config = dict(
    n_head=4,
    activation='tanh_gelu',
    norm_place='pre',
    attn_scale=0.125,
    bias='all',
    init_std_qkv=0.0181,
    schedule='wsd',
    final_lr_fraction=0.0,
    batch_tokens=131072,
    dataset='wikipedia_en',
)
Each number is 128 + 32 x the weight over its row's rms, rounded and kept within 0 to 255. Layers, rows and columns count from 0. Numbers have three digits each. The size before them is the row's rms in percent of the matrix's.

# down: layer 10 MLP down (transposed), 896x224, rms 0.108, rows 608-720, columns 0-55
# up: layer 10 MLP up, 896x224, rms 0.101, rows 609-720, columns 0-55
down608 115:151113138110106193155159084167128191091118135137152119166119135071153111072123113145080102115081124152099031142132166112123137140129115157178124114096172117113138106123
up609 112:092073157190079122130134106171079142184095136107134148126108114162143131134131150127137108100144101175117107085145171160130166093113125158064158202081186127047124176123
down609 111:099113100178093077138114117159113106172106169113149183121091125061088168197136107106125171137133096108114145074151152140131111121100145152129137189140159165110096165193
up610 100:144134107079164147124171129145230149129167208147137132134112148210115124143161107115112118139075185106133138157158119109127193163099145108134146106127150109114128057109
down610 103:171129137153088050082122115162170089168126169174170183127118126123115119152189182098135098130152146129137139170127172140133116167089131072149148155177162173167040130110
up611 108:134147143121095175119114118111172114180069103142127165088160155119098178103131201153146161134113107116164107159100161150075165138117054095123135082163069144116126102168
down611 109:148092164129113146126074150105147097171118106069066157073144063160107110146073128103123175118129080127158022162111093126083159113112106170085170107114149146165152127115
up612 103:114142116074103124120150078151104091106094095133156133096115191102110100155160167095122134174155154127081140127125105172107157118131110164214118138099147133157098131141
down612 103:137175115124145132109154206091101136123087164113102116110112087152129116092116088141191111053120108161144053106156188152109111156055086101075177112095115150080154148106
up613 110:123079111120127131100137094105104092147128124158143165107081085125211174159081092107167139069112112167084147117093085129124166151156157120134158106078070091114134115196
down613 099:155098109170074113160077107136129082088119165113122116149159099170169102118158104122127112147163128098125135172144104162157160093097108142188112149175169112144072136106
up614 104:116128076096081134138129114151073175140107168156104197058061189112167122214099173146120130192154178110117101150149157113097124112143151100166122096118130123156055072116
down614 107:139136115118080104157155143093131165113152105092092107166158071184120069131187161169149087159035055144141153103141165084162147114112181110103143124122166099076093158119
up615 092:159067212156187124089145101140117132157088152104102116144128104157120133113108135066155149151205139137127124192115130158143137148115163182147142116157152117141163134092
down615 098:176120129100131133145091143100098132132079105129145109091091142103128102115100089152118112156105096129111164142156182156139076190117158097128067139169062113155179104108
up616 085:133099169151119149155087157167122168113140124157140165192106140089110091056132070127099114082174123096104108119136143090137114141091162117110156130112171076155135181126
down616 093:131130118140125122114079182078166129131180107134082161110136123081126108138105146129119079144066178154135101102154140104098091131135098127160125107149108132066118089136
up617 109:164127129109111134163091111130157163098089148134174194182155125127040101154166140117134090123130094119144092084178138107193147133110112103110165149116159177154064242129
down617 096:148142151149120102089149157049114091131189124145095075085116134145140152181135130164078182113170195138135150151145109162053131127153196077198128131119115152120175079111
up618 104:152161123149119149123151102147085149112095121131129079125146184124113148096115144072110153130184123084096141154100118112068151130133204149125149133098117131046156115158
down618 108:186110075133103100109141182098155154177144141115112175140086099058115122090127182117147157183125120176132164132096119162165109155179105099133190125104138095120155182128
up619 106:123083095140143083184131133121096127154086151111097128163150151091127124116099117096154083109097127141055158133232128149166090122115101180116142159170156135143083133117
down619 104:154104119138088138072150142121117074150140127166178058060118128175126085117098156115123136149150123138156147156000079103114092160093187103122102100108122165164170082155
up620 103:088150166126111064098058107158119129145099144080149130144099057115160116099158187093088121116132120111090128148136103075081167160120172135143148102094184218101189165138
down620 105:134093145093117137077099099174103143130145113098127140138150081082112131145096086089112152133102144112119107083116136159182077100104119127157188138146092129132079182078
up621 105:151129173139110172167155197154161121119109045144190169149143125149122173117112152114128147102192148106123116123206107097138149108094133125094102145045167137175092093149
down621 102:120143112089198113114133126110165161135114158087155149140107208137188133154180101160073072118141112126112125158086134156114130153125121146122125111127142084126082145057
up622 108:113119164157142160151107145090121111098097170141156130121171119079184123150045128125113114096140133120111120082131151140110104078169103138096108105128139171084161112125
down622 106:131136127148156116158157107104107123121134128197088175170104126126130154103148142126112129139132091158180098133186087128178185121137183133153133152154122126149115139139
up623 106:160116120087133129129113122119133123113105191087121134089148120103108158120178097033139222097079138143096127088057134174171143171108111120106100101185117171176106138116
down623 103:174098115147149097119122154127154157156146087172195129124119131118054112101120145176137083090119117111135138191165166127129110121148126134120087172120133149122165155149
up624 097:150131119054097142088169179152145144185121116097178148143104085140096122115182075145105112126082101043145099056124163117085119094116094126116110140161115113178135118094
down624 105:103132112166127097104089103124114155117157154138081131125115134114130129072079182171098144148159127150080118149129142139119114107125114125129100129132094145079134120142
up625 098:138210137122189109136161113128153130102069134169129114143156160142143106153136065097133141164117128135155173100110114112098141141127142040140169123141193095059145148110
down625 095:121107137047148160160172084089134112181193112116111143110102155126109121126189145092125096105159137108116127160162140188170200125138134099114093149133069157194154138166
up626 089:092163098104120130092171138159097175119140116122090085122128140175112095080117155116119124110214131116090146140160110122119207160101093122148159116154133121168142154108
down626 091:112143138117157084142109119113132163111164121138191135075169124154171135123091108147097123088066136158152186078099092154105095093149104121134061186078127110173122124143
up627 098:112077132127120074083101068136135018039095123168108157102075112100110128137079149169056115122133108145079115124145129089105111142125120093155155120120103117075129136108
down627 102:113076115123068156110101111193172128086128155114113136131118116105156150117156161096119150172104098125118157180132140144076054122100147100175100099102168131158137169137
up628 095:117112097158158140172107163161163104126070110126123103160044126156100137148135101188114124091133124119121075142139185076132186089089163125128146135094150097136106110138
down628 099:140103177104191111112120142135120161121152117124129133071155076109145147100093177129074137104085142135101140200097104087118165128152106153047107074104112111114077161131
up629 106:131138091156144100168122109086075124130101119146088111096194159102153144123102146067078053195083202137122130136135093134098216208129143096130093070131164169210088078157
down629 100:096136203151104147115127112165145066084183145099139175158061080140073132185141178165148136151159119141164124110108158134133103070116178142122143195110121077071166170103
up630 099:164122131110144130176170141148149086172154112155134172116130158149176151139102172113166097155174136126134088135162126125113128128102089203149103067093108162099127131172
down630 093:091098126176108153070080126098125168083130191140180155155127089098062075135127076146132154138107085123099236221111120118084142155149133060101161140109132113159142160115
up631 094:147101176138127149099160125156122160174145176116164155049089067128126154117127091121148155107136105133057130100111155092087176134064097118148128164107140193107102101139
down631 094:172177076134113143123071142106115124068117112083120108211135107170088107113114140129117118157048103128143136078175093105164108152131184090047150110175110068087165121179
up632 092:100102133105130127125135118119140133177102102196092180160110185096181135108143101204187109145178046080091150111153144122131144110112141110159121159143143178121099042150
down632 100:107083154154159172114101066124129111127138133175190140186077146143120134090087152156176147078090123195164097145162171130131099094074163102121111112150135055105125162132
up633 108:119170155117110150121133186095114077143129132176115129202112033095094136144063132178196121121089187171144111127152150149136160117118104116104098157093138099140118081117
down633 111:121110155119162195114169155173119106139083123072129098136159103153158111120113093173178097068157121145087064135136142142080127129124118116162124145163154134086149118161
up634 099:125119121131165114108110166157155100043088133117131148085177137163139130140096138088123127137167135077142092151182097116117158138095134154097145085111142112043158121130
down634 099:132143126152053143193104199191105095149138162158157102131158083099149128102230117168123103079142144122157137131170161119123121190145148102123104112122182120179112082115
up635 101:087083034053128156149086111175127148180090108123152167134113094090119097159073121150099131111109135145105088070132088125137104054133077150100133105095114128111157089132
down635 101:092078120137141130151157104111132157125104069122140066126091132171186184088071174132141156117152156149155213073125053160124125169170138158167111148118149138137139163164
up636 100:073172101127097080137109113094132103162120115126149079137092109111093143139045107145163108114148159126147114136157104099126200130145169133104200106142117139122149120211
down636 095:179098142134124129066206166185104146136096135122100160122194083158147116140181144113088192161125132139138169118079184161120085112146118101153117154092173145174137156088
up637 104:139144136130167149062168136166160119137111181145139116159127130152104147154140166129186105131111179178150106069142057094103134087136103120182071075093105190072122155123
down637 106:085152164131074068192155134156146088113112113172160118077117120130132106083057121141098165096191134047066152159104133181116073120144154102062127077174145127120113128149
up638 098:135141137126149191130164080117121167127144106157115201117087170141147132108127156084113146146115135152106176066134071049157145141141145130139140034110137081122145124223
down638 100:109094183080171111159139121117104100140154176115064121152161146197142143145152112086152085097107145128148180134121112141154180074108144115116173191114186151183110118079
up639 089:100140123103080076082150148063087126128139174095150144149139092076144147090140134163139134137131135139168095146092110106134186124126161107089155146082093121043150154081
down639 092:130063143174172132172126178154143114108145155145095104106149140193167138160151086121153091085180114147109145107173148106177060128113097116133104120187137163151131162112
up640 103:133171163176111183130119079141138182089133137165168133139153042190148090133130069102159104128123165111131112135129092104170143122100131106111139114099141146085151093149
down640 093:140109113081140148041095116077149097120127104080109088146098134126098193064124095154117108130131077124169085125143160146132106106067098173161180103117092155151135213149
up641 100:143130125118167130114098091118080108167069105123179079142152171053073148095100079109079094128129123107156119180159116064132105095121103102117139106127100095165116133106
down641 100:123107135130143096125148124105161077050076101075172104126156119099175132111075172194111123139205122124128109126154116129117128141161098102092097103161159147147090120115
up642 108:138114102114139117087137162172139101119110135088139159115163120099133095162079101106061157107173122071124097160127122213107126123073144149203136126126094170058132139133
down642 103:182146161106174096216188125141129102110102091157102128129087124123153149090148129133230102170112150173114153085153153173155159093125133087164182044098152146145148144087
up643 102:097155161112105063176157163135167067098173094196152101065153040255111107133111137103121130064114120157085121151144141116129113145118147174136183176081090109123140140132
down643 106:180130123156106160146162090094086135112125182151147176139135167054117183168127155143110105135142142088173118131170072109146175138148057144096138075109098101123149090143
up644 101:122078165116145136097119146150063099137167169128124072133068148122137142142140188118203128160109159142174116145101104123187182144100135108111130095091181115147138123056
down644 115:093157135145182140109117105116044121167162105142125093076119147176116095091106141141106104119114119118163138114151147090168157166142176077100153139161144131131120111122
up645 094:134122116108074126125157149120140174095141116145119145114160156108133122160134118017168072153092172169113147183151203133181100149135086059155155155062092109151133170173
down645 090:155086108140153149061126134121098086111162099063113125118091105177199153069152122181142146082090123071151089104136089156162118081150143140130130116149132104131136135145
up646 100:128077109111105159123120164120082101073092087149126132140211128077113093144145081127133090082111148107058136193117060139128152131158126160112087101197120137100098139107
down646 103:097189117128113140104175145134147138195196171087130161116128123164097140128190094134132108175110068156139160073135176149185118162163121119119131111112165132134094098155
up647 097:122140116126105129125197135101118093185139129130122134100146174138101224120099189130132069155132112184166152152053138136121095173112099133148090187041166116114141115085
down647 095:160093127116122118104062112138135158121141126117150139137113107121113033129189067149091165148183123108087145073122136091188085076148143089146154114157132136087125143157
up648 090:107143145132134146120170125128102076158116127161093101144189068076115181129111117173129092137141147086131157074172140164080093131171144139145139107093146146112096150138
down648 094:132151131141154148175103172146064172132148097140145134142122184158068110134165125122052155078144141179142178147087094150131146139160122163173101162152165154186156141121
up649 100:096134153107098102116124175143123115106125108121088180155094129142123125111135081114160121112129125089071054221126172137099193184108180151099151095125143112150167175135
down649 093:170120090182113173133142091129140137108164127172099113153166169146128187144156152160115144164170148175205179072131115152146126122166138124133100182106140187132151104177
up650 113:140165117121137141112083137120113080162121143119110161131147122152115142098127156124093088142137153175131141140134094168193124133162143115099146120049111073110163167170
down650 107:102095155099139018143070078155140183175164120140063124101140171096060116134119128067091185104092145102114177146111108145143166138118138097132130139134113131125139155124
up651 097:146064107146056138129192128090132143129153158102120125116129115080176165152129145102202150126145120166122101117167154130116166093096116100103190143135160164084149158125
down651 110:152174135102161120111147135052091092132161138123154157181095157118141163093138145136187084086106146139122114087120087077151108135153095090171126064112163146119095124096
up652 111:128077140091089091160159176087125073211144166153192147108143126149124123125088146126162104143085100104100134140143106149130162145131130110105073173155131103109052150119
down652 104:150100101087152109186206138120101120121118090075092106147180158088144110102169063214072141095129163145121120118090130140128129153099186126114127114165194096135104180166
up653 099:103152163110096115165108130090101136126132155141209082217119155179148117122133089069104115137080098132137122127050167148115116058139070106100154046136082155113126138116
down653 082:145071096105151141088134151165135150123151123124079100120149069060102173083093144177116101111156122107169129104159101132177180173075160114113133158044182044123141134137
up654 092:066174114091125062134150185129148133145140123152126164118165157138126168175133133092182128168154156131094161143152098226128118164128154121114099138090140145080162155117
down654 099:160148105138146134130139082137137148077155101106142121079167184080075131119137104122073073145116136130137115092181093071107128147117104175182125101170104148173073136155
up655 094:172123124133092111106183051092129184144083118164136136105085128172143137145076151121113091150143205140080072138178133135128093120111170153133113067132106136117129113105
down655 102:118125144107177105066141135136173129184154158155107089090117128209144138091091065213141164159110078077159094102105142147105192192142087136138139117147134168139137198098
up656 102:128150163027069072126087115183142147116161157138141136173101168124151136117136110139197115162141134111054136171094075162147151110136089160094136168122077104149168133091
down656 100:166100144095158140065123108077157170189186129098138170162056108122119152084108088083140137093104107099096106174083148062152153104095154129117113178175062143148109168176
up657 097:131155138081187124109144177115118131110085135173043163144072179155152160115153099124130135160116170171132139120134143100140125116114162126126175155119174107079175122107
down657 106:108105101093061149094130143117116114123190146092136123158123127101151129139113184143160121201120164156124090118101136105091142114085157162207106130171129111169221160130
up658 098:096090078160102124151070149122094068145146165141131130132146132115131099129137166128129104144123181121096124129128085138087119106142102155128112079097098124137049149135
down658 099:181122100087112088139144105093111156105136116170091102121006128156169130126162162157139165131118127170166141124050123151139083127099164142116092155143099138087097109104
up659 098:152133117168180124120190110068237117129119176104111164191159116136096151159133151109115180099156142087108142136139120127080145199168060131136108107077146188117104099164
down659 098:135143119107188115114099148078127157072122084104129120117107095145193127121127156111140079076079100187115087094111139138112149168123146128105158177162081132107077112127
up660 106:113219109198177170157132146122088094162065123122165181130128141153095125125137152115115113168143134120153101104119152112098133168126109141168165096150126084122147092135
down660 115:120150124181134120115147109168088080140127212090098125060161121139125133086133140108081127138127158125065176091143096127126172148179105140171129079167129090162139082137
up661 097:124163038145083130098174173132118108134124164089171166154088097121122154120174173089145174168161162155132127074161156143144146140110141153142142087102127121150140138132
down661 094:116172173151178104140147160114114090186154146147099148109173167139155145114106148138120055147110127081106108158181086174152179115107133100072137105129132151127143090151
up662 093:180132109085107115161101137104090137145109186088108144072131128148133091112141084188100154141115156147125158139147165133088146053108163113161163143120104122073085122077
down662 094:100104145126141138131093089199101021107126141124108118159100138124095136111155123114159170129106117115083163132173055121135111147117158145154084136078114129172199106094
up663 098:130139141151157101094191150144138153143102208120065128172131128127101201149104060167122093089142196121164098203085168110167173168126110134119159070115100200173093084133
down663 100:104133170078182104134134121161100122116076084118184115080120113144173108089156106161197126076138071112104117085104093112093115136140073125145105141099126102151116148155
up664 110:066092114161086089151120125166136087163094121111166081168154127069116142121130118149093094135173166121189126139077090123133074150152111153136117126131119123162132119082
down664 105:162110133093156163148137155072112125082162144106173131137105137164092140193133158064122140129186137153157138109164116129069130133143183086146135128106115099117109134130
up665 106:184097159118081135193079109085119107056078099090110121140183141148120104164120126075097190203191161127120105142134099145162147111082139160122133137133111150067114196116
down665 103:052079104099134149160137143074100144093110114176131163070112151090137152130113071142168154117103142129135186144182140137064110182132094131106127138107124103110177097124
up666 104:128125113114117118162105157057095172128166160101101073162147122116114107148087078126128125143170123081115160094149106114195146157128109089158083078174162143076130159094
down666 101:115090134117105161095134151170130106147164144126157143170092161111161186094131141151115091115106145136165118191115133175161128093102130163135133143098165144111113121150
up667 100:146103113180118184114130082105084189131128085162146138128071158149172118160068054136141111122176089146147099143101128150128086147136148163135152143207129123091108130077
down667 093:131113131090173105126141130136150068134170169097098123145145143107137070121159153037100136171092150077091130116166134106144089128116142091174151162122131158130149143182
up668 104:112179090155147114134125092062131157126124147128153083177125073177120139056111135159128131142135079125118084165200129132122135115058129053131108193128203164103159128150
down668 101:103124111091123116112115121131079103140120133084173120116055169173150116098136145136164141152157157184105132118067111140134071127122081103112132156157104102102148125170
up669 098:177170129102117135108083145145128159128129159169134184096134152130114106133172128116149120122153146046085120105154109109137098090120147137151111106137122124141129123142
down669 098:132070084134104130092126092093191149104127148112116040120080106166108137159131156111130189155108172213121046155128200140109143161123071084110137176133114062100120140143
up670 095:133123133103100132139122147217108118142131128139143139131114115092103120199129134044141075188147097057101178153137145109151077109113138112157158123107177205085122143143
down670 095:172151146113130122152126125081121158214112158080139156082114156194100093099135099176127109101169085177174162078091111148086137101167089197122081121129097040138089135143
up671 099:128125140125110153097169076104157150162111148196148116125079114135126124186086195084115139164146166126116115172113169104150167083076091123155071169097197128132146102081
down671 093:113191080184159103149108119054052132120088130100112148180191155127112166119140106123110085083196089151108081112088153189108137192146125084063188167167105137207108160152
up672 102:165073139111163112078132102110135109131147186127177181150083151142111160169136154101152101138133104123124166113087133094148162172151132099161142139000186172162156126103
down672 101:146087166122107076084096155123118176137126095138090126090129077108118085096167151113115137115139089086119111159147160139146102125161088194081159167177083193168155104094
up673 095:131121112105154073159108128200119160086153139049068126113107092154122132180159157129128150195104067100120114106144125155163082145146153122112148075100158161154104098101
down673 098:108193170182133180136158116116094143096141154210134116106175157081138130133155107132085082092147130104181149076095137099077112114182092112159078098144129169164138132188
up674 101:146135175161152128177114079102144157108154134108185058148128074107132143113091151123178148122128127040117094146104117171168144072131077141120117068120165128190123121089
down674 095:128133126130118130065139163180140137099179126142081151156160173184164142123160046157082120132168101165117145145162146176093149133186128088146058173073096119096108146125
up675 097:119106116140178102120172130109144132180126115098099130130139115134132078181122096141183067169098123123083077135134164175149038113123040089135138105071126142131113142123
down675 096:128148121106093136168097185105115176123132124122158132147172119113059088078122141167034152135136106106172125088159102118130167116146186108135092108133092091121164092110
up676 101:083105171106114181100123125082150126189102148073166120118178163105094132137174117147162106173126139144061119118137167083188123129180138084138156088117132140165089137103
down676 098:200139105105129105161085156148143111120088143140106147157111112181131138046146154126132090150105158175159082125058148123135144127099036200137127148070120118120116167159
up677 099:115090138130172160120135080097144125132159134140157120134129134168167094130087130149138129156114060177129113117120092152098126126104123099161121139201162122042122129120
down677 106:143127163121140120068145116139152084186093129135179137113099151097099098126089148199056112103079111168052138098142099111160130133180143207186194121134131135177123119124
up678 095:117133093136135135099158119163053142123179139113138087114136058133079130179159126114117099131117183121102097143138094145196115126141116127160161102160113095151166128099
down678 093:142142111124143114120107159077090088101119166176161130106101186109141118070111166135101122180171113153073074069108147144111127099158134131103143101143149064106120207167
up679 100:109105058112114171156081166118095105095121140175144181119105113085186133140093115158110132134129150054138158106189072151170140097187108186130118146139176136152163140143
down679 102:125077102127137145122156119130134131156121158135157146163134123065109115122107128094168138109123170113121162174131101126116142120097154089166172144120129129157204134100
up680 097:108098119177137200102045168115168147145149103088104129159160126091142101129140086145121146110045096143139152089138173154123151104111112162108183096076100091180117131110
down680 098:154138170088115058131183157152073122160145045134216117114158145155168201129102156117138119122189148108106144121109091111123106092138197122149103139125133143123157143067
up681 099:092131125128120104086115135192162075162149144176144080180028139119157166190191127129113139196120154108132087086107111076096150169146147113119167094106166150146176098095
down681 099:160131123133113105108110129140113121108064099115173164111190117084146063045103142188108163071125085072082098165108156170147095106116081108080114148162127113123140165190
up682 100:112121145089046114170194140140137141117125139092152208097094128112074133142151145094133149125090157116105132143211094125143117143161138125101148120096127156112152134170
down682 093:114166162098163141114113128133124207133102056111153080112173128107132095136102072137140128174141142134140095142089128132142089104129092110159193127125104131163106039081
up683 101:087140168104028103110140128171132135099164093115091101175130157148081173130162115171108074092068089115133100178161117137154099158112169127096168047074106111186189116123
down683 106:113172175163137184178076136112166104111099105141075148100097135146126141077147135146194127188109144102063175041165155110110144089158167151136103132165159088129081137123
up684 100:236129137124141122102092141127196055098085061112136102134129167150168127114133099164156135152173120154188109119139134156162159103151060109120103104128119131100142116086
down684 103:161147119160152092114127147120100144133086127160153157145056138172155185131105117122152158141062113092107115098110156119101163104164150127147124132119118113213122126138
up685 099:107117149107164149125115166147125132070159175096089058122099129108087175134134115109148122134200162125122174144081190096134148170136147164160088182157127081143048120138
down685 095:073169125170060124131173120124095087181140132105121151124153123166108133144139106122101107153171137103104140111115106103162138103090145148160153073148092158163130104131
up686 095:175180168088119104123101111156119124144096177137164125171119080140177109105133125111130112175166164107107048128155132065145076137095129111101150106081083204132117098153
down686 097:144110158139105104135205107109150114154115152128096126156034087130085144120143144114081133123074150130140127164162105212140087153128126150110136133081171047096085096093
up687 094:111141109124102173088179168151106114138177128172140113141124150146140125108125162137124139146088090097172106153114154156165091087161050105091155147095136131079184152137
down687 100:099152069185098121135101184156130173107130113129161102127135133143125151098152159090208083114068132152126167112098150192112102179109110105118105080155065157105166106098
up688 097:108169159114110091111152125123064125148065111142187126182165115142174110133112075121155118156130131123126057113129168132181075114152077100158161104096134182114130148173
down688 093:113091090133153162142120102123162164140182148118160110088165167207099087138126128139135150076120143144128185103093108109066127141107150101091119118130110090132108084130
up689 102:115149141143134136077101141134169092110150130110072130136149119142106124159162107127134118204091126095170124118157179193163138128113086057101121183119054117132120118172
down689 106:150068158130127128178111105081151078110162143119165156104141088106205092186099117137111154071115116095173130098192132095153141066166060096109119123172123214122193157143
up690 097:121127140119140134164141153117145173169098109136135125086129147120164174171111209111098190110146153091131110141126125168192124138109077101177102093151182157112099090100
down690 105:108130110175097081211152088136130156194115102134098119140168094122082148115159109116163130144162111106137108170114114117116109155140097128101144206092110101149111161072
up691 092:103119109122085101163141090143141115049041118182167178154149186150166137169169114085096046129160103125178094138156149118141120136135137148123131149170135151129139147140
down691 096:092089146081134117155167108099098103129139048151160114153110084098127146075096079104125085057083135144121165173109115101169085118145084122132139113154152099097158099128
up692 104:106140096171118121190105128092145129129090153141065120146160084163169099167125124142180121181075118084157144158114101130129113107079137080141119092067146124153079119167
down692 101:180136081066140121118144125197128097090139150139140120150140170137131175116130119118121076117141104175110096163135119115194153111146074163140098176179141117135120117110
up693 100:162157112168078105116116086138130119180128073135148153116159172143112122121146126167112173121073101123188164151150138156030152230131125133113183126130098126132163135108
down693 103:165104142118124158104168115147144138092126111146157102183121157138166130143134208184146116116164070117138128132056137164109137071101096178082086131054152150129152113119
up694 094:112174107085141125148114113182119061118120165136139228077099156168167113166151149157112138121135139068132103130126127095160152168132172175148160099160187142095115125145
down694 099:118143167087151073167142126117152132088122087078165104094161135130196124069047089142141108117138091118136089124157109159156145132128103125131119132108137135178157147109
up695 106:127100129113159132138100110129159112194120115085140080141130115072187142152155063138062163053119053114107147100166146156133170135129093126153115120060174148084192178097
down695 102:126101162061044067108114117173131143103086156113098129099187139101095158070163114157095076144122161096157114126072124097162098161101131170158143135119114152172101131124
up696 103:137120125159054076106041147179119085124106135123168139129167135097148154078122150152083120164127122148116137132151127133207152134119125142131119167154105185131110050129
down696 109:113105132123114126185119175140103140094148146143077150150135109120135136180115115138108158130148138108168157149105101101094142149109064120137120127127080123211197128128
up697 098:133177124161143127105144062138129149137092100085086106134130104125141066138134153112168123073172118082093136071127140074102098139171135204120209148140172189113106192154
down697 098:184114132165110127182114141127122143146135184153143124106101062122136138140089126145079197179091120111131138151109132068158109086135123119096114143187074067151112156084
up698 103:087124143126093108145178107150167112092125150178123104094090182135150104124144115126152110174142165153131085098163132137157140103159168075105127115126149120129172107141
down698 100:120098153127125166163100191150085144124113114135162109153115079127142123080079174114137132119088138117134080157154163163163130138133119108158136124087072075158124147140
up699 102:074146095148066095180103161178163133098122150129167129153164131116099138133109124134139146174172125124051103107183099100147149159108136096152200138123139128178146135099
down699 096:142102172110193150131147147104129120145165101130156160107121170137176167123113174147114138120145154112121162112146102158124079118160158163123120145126153224074125075106
up700 102:146164137147161205136139171119135125113110033188043144151100106127138124137132096137118121158176129166107149175136144104129164171178140138146165105178150089146171084132
down700 101:154157078122107134118172166122160123176141059129147169218127119150075046133091135099089132080121138137107133082110126141092115082119170130116135114110115099138086166197
up701 098:183161112102093100114173150145109130086145133099121107100101108095195152118143142186172140118143196113060132068143043160042152109105119128157109093108119185145104162166
down701 098:162162183135167085186103106132138099142176128165086188149118116121076128093169113084151115159128118061137133133117135133200182100136162108142128092111157108121093138075
up702 092:074127084113125148100179091107048076095180132099146171108107148113080119123098152140162120101133145102165128077169136170112140108173171115168132076140114121159098135168
down702 094:137102181096137150088170150115122139154140125146156083133210182136155121150107128115121100111145118175133152152129144083219126089120113108143150123125128160143120144098
up703 100:109106164105105034132136154146122119152114139140131123120092113177091147117104173138156132168160123126168049092139108192112126172099140143114171086105112161140137147145
down703 089:170145056117112151146048141144210109116169167116128155181164150107125183187168104094157135096154112107139171177158110088164150115088146113132126162101161122133103104150
up704 098:105148122115093166186153123112101109153173181066146149117156121161151147144120122148118093133106125159182128090167115104130075079133136144114182168098161123167087088138
down704 097:118079115088149070098108152152126175127109124176149114132198094076089110116093130072142089130134165100111151164178140118123133150108103107154143112143118143106108130098
up705 095:132076090126136120072126125162100153156114156166081094139094117102190148135098133116093109103059129115111066078128155135183092130127171126097122071115137105102155117113
down705 105:134195150131185089193173088163059149127150128174147040075100169148088132137170137149198100099139179169125113124056133104088172093176074147142161126111097132114091135130
up706 103:140083126118147157045122112064129212112122138124132168153094163101093153103123133144054172116099144149063112143192106148130108155098112177153102096171191180130088109106
down706 102:098153089166161104189139099167179121148138093120149113182124157085192137152112167169133138125130088095153138115096117113103119112159129157186120139078096081181123120141
up707 097:157147143210154161065126116126106123148113121151167120157134133117126156097112110121160084102150120118131132174143139151103179151076118115188109089101129098121126117084
down707 097:109131107141151107115138115154101154138182161154145083120101139093127191085100096165163136118108181092136180104114147087089099140154152116134113112158173130185147142126
up708 101:097088117130164169084144189058124149087144124142119181175132159145141100163105132140134129114144151156101173127104091122149168092098141146116128166153167123130140151092
down708 103:153163157150124126090171116170160098182112125147063111087105173084087177113146184164084144082164138130189143156120116103141119162138101066114099137109101117105129123126
up709 109:062122084151107145147112082091144170121076125111099154059133098087117194187130188107124091102157128103133087067141120146141125098088160111134148103137111131128206075147
down709 105:150160063131096104129134148168106133153164173151110118155121062089145185142171122109172158140137098138141191165166144128138192119156173125130087165077107146127202131118
up710 101:095163127110094154119192116120146166095106056096115147137163099051132098089136071145165135144096120111062134071125132126151125150198103134142124085114137213114111158145
down710 098:166105119121147092108088037094137059144119194167147136180129181138093155138122143095101196108107057134168123120132110131133145132089119121092164156143121083152086108136
up711 103:161147156115167139109104102112159106148153148177159118153079113188133090149098082044113169120127149114102096143123123153140114114126134116185148164138161143102105098129
down711 104:109097115153086170130142142136153144148137060116101145118108132096158115126193142068115155144066130179121173123138063132122182083116068161081173148127193083164058164107
up712 102:132126116104100081136174119141139133143144156109120140239153127125065096080125113137065197210154112111127150098139132129129113134079144088102123150117122136097102130076
down712 109:152069126166095103121080052096117089109082123114086052108165097133153116144153164100218144121104085149130075132125148157124113146041126123127088142116170158145090103158
up713 102:169124056065079111171097129114127127110138140130127099146092130096083127145115105148101151153106032068138168127122086108141163130112136147177165153060111142178118114169
down713 100:136099146114116179073142196188111163102101154146137106120188164112174182160135107105096102122172185150131089091177160162095086117206141178112120182189137129125084172135
up714 094:146131188155101114139159158158082121177172167104152193159127115103094079111145044105069082137164142150127107095101201152101112094160177079141157088137078132160128127062
down714 098:094120107107138153125115161119128147141147098158100057073130127093125140129116143128165183110120033155115152161158095135141088132134093127116092089167120184136134094139
up715 098:127130084127116122092098118166135167112129155064070103131152098155084126066136098116172128132152204129175142181131165108131156132164133109088161098096108127068132128114
down715 099:103085084087120131099117169132104104112180079195174150108117107116145118133113112106126105094154104090153130097177160089140083121081122138159050113134137123117142194095
up716 093:139117148119141075186093111150093147145150138139150106061082121113095152114131183117116102138185177146120175146169160167086171086074106108096178091091157163159198087147
down716 097:120222147150153134137091146070174133120113121178155159102136179115129098126141109117156102155124196113097092095084103130164140108157162115158065140114089071132135149092
up717 108:094194207147078148154100115146136098115164166082081127100133099141168135098134095094124083138108158090096151136144145200103163095146185138143134101135138149124089106075
down717 100:115096059078153107150147149162128172129102119139147137132121123173120081118130155094119177144152099166184129124115108100167141150129064149131169160099122143099145127131
up718 098:068098095141129120081147160134119097134127176148139127109181155132087143123050094117133158163099172086128152105066150034148122152144153117102122084120137145140118078105
down718 094:150098087119111199121130046189142120173107096091133176154125023161148136144207130163096110069133102131119121131167141171151117175147124164109128150055154114077104143104
up719 093:126147079136147090125135129159123135129202139093116124143149098160188144128109130125111084147108120106157117112142106169124181129078143153200096062079154077149141136175
down719 096:128115114118104052160082108104168102116085102120201143131120106144064089136138115126106119146134158105159113120126148125094099154124114168118161101164130115182204157069
up720 101:108107099164128109124146125104169133175106127175123128170206170161113086087163122161164150114089178127147172128109123093082075075143157151114167120106102116130129137144
down720 093:085137099084101126099058205124102066165136145084116111105078162134137136110104155098080111137149113134099114131140158121081155141089072109137161143139129098113191165088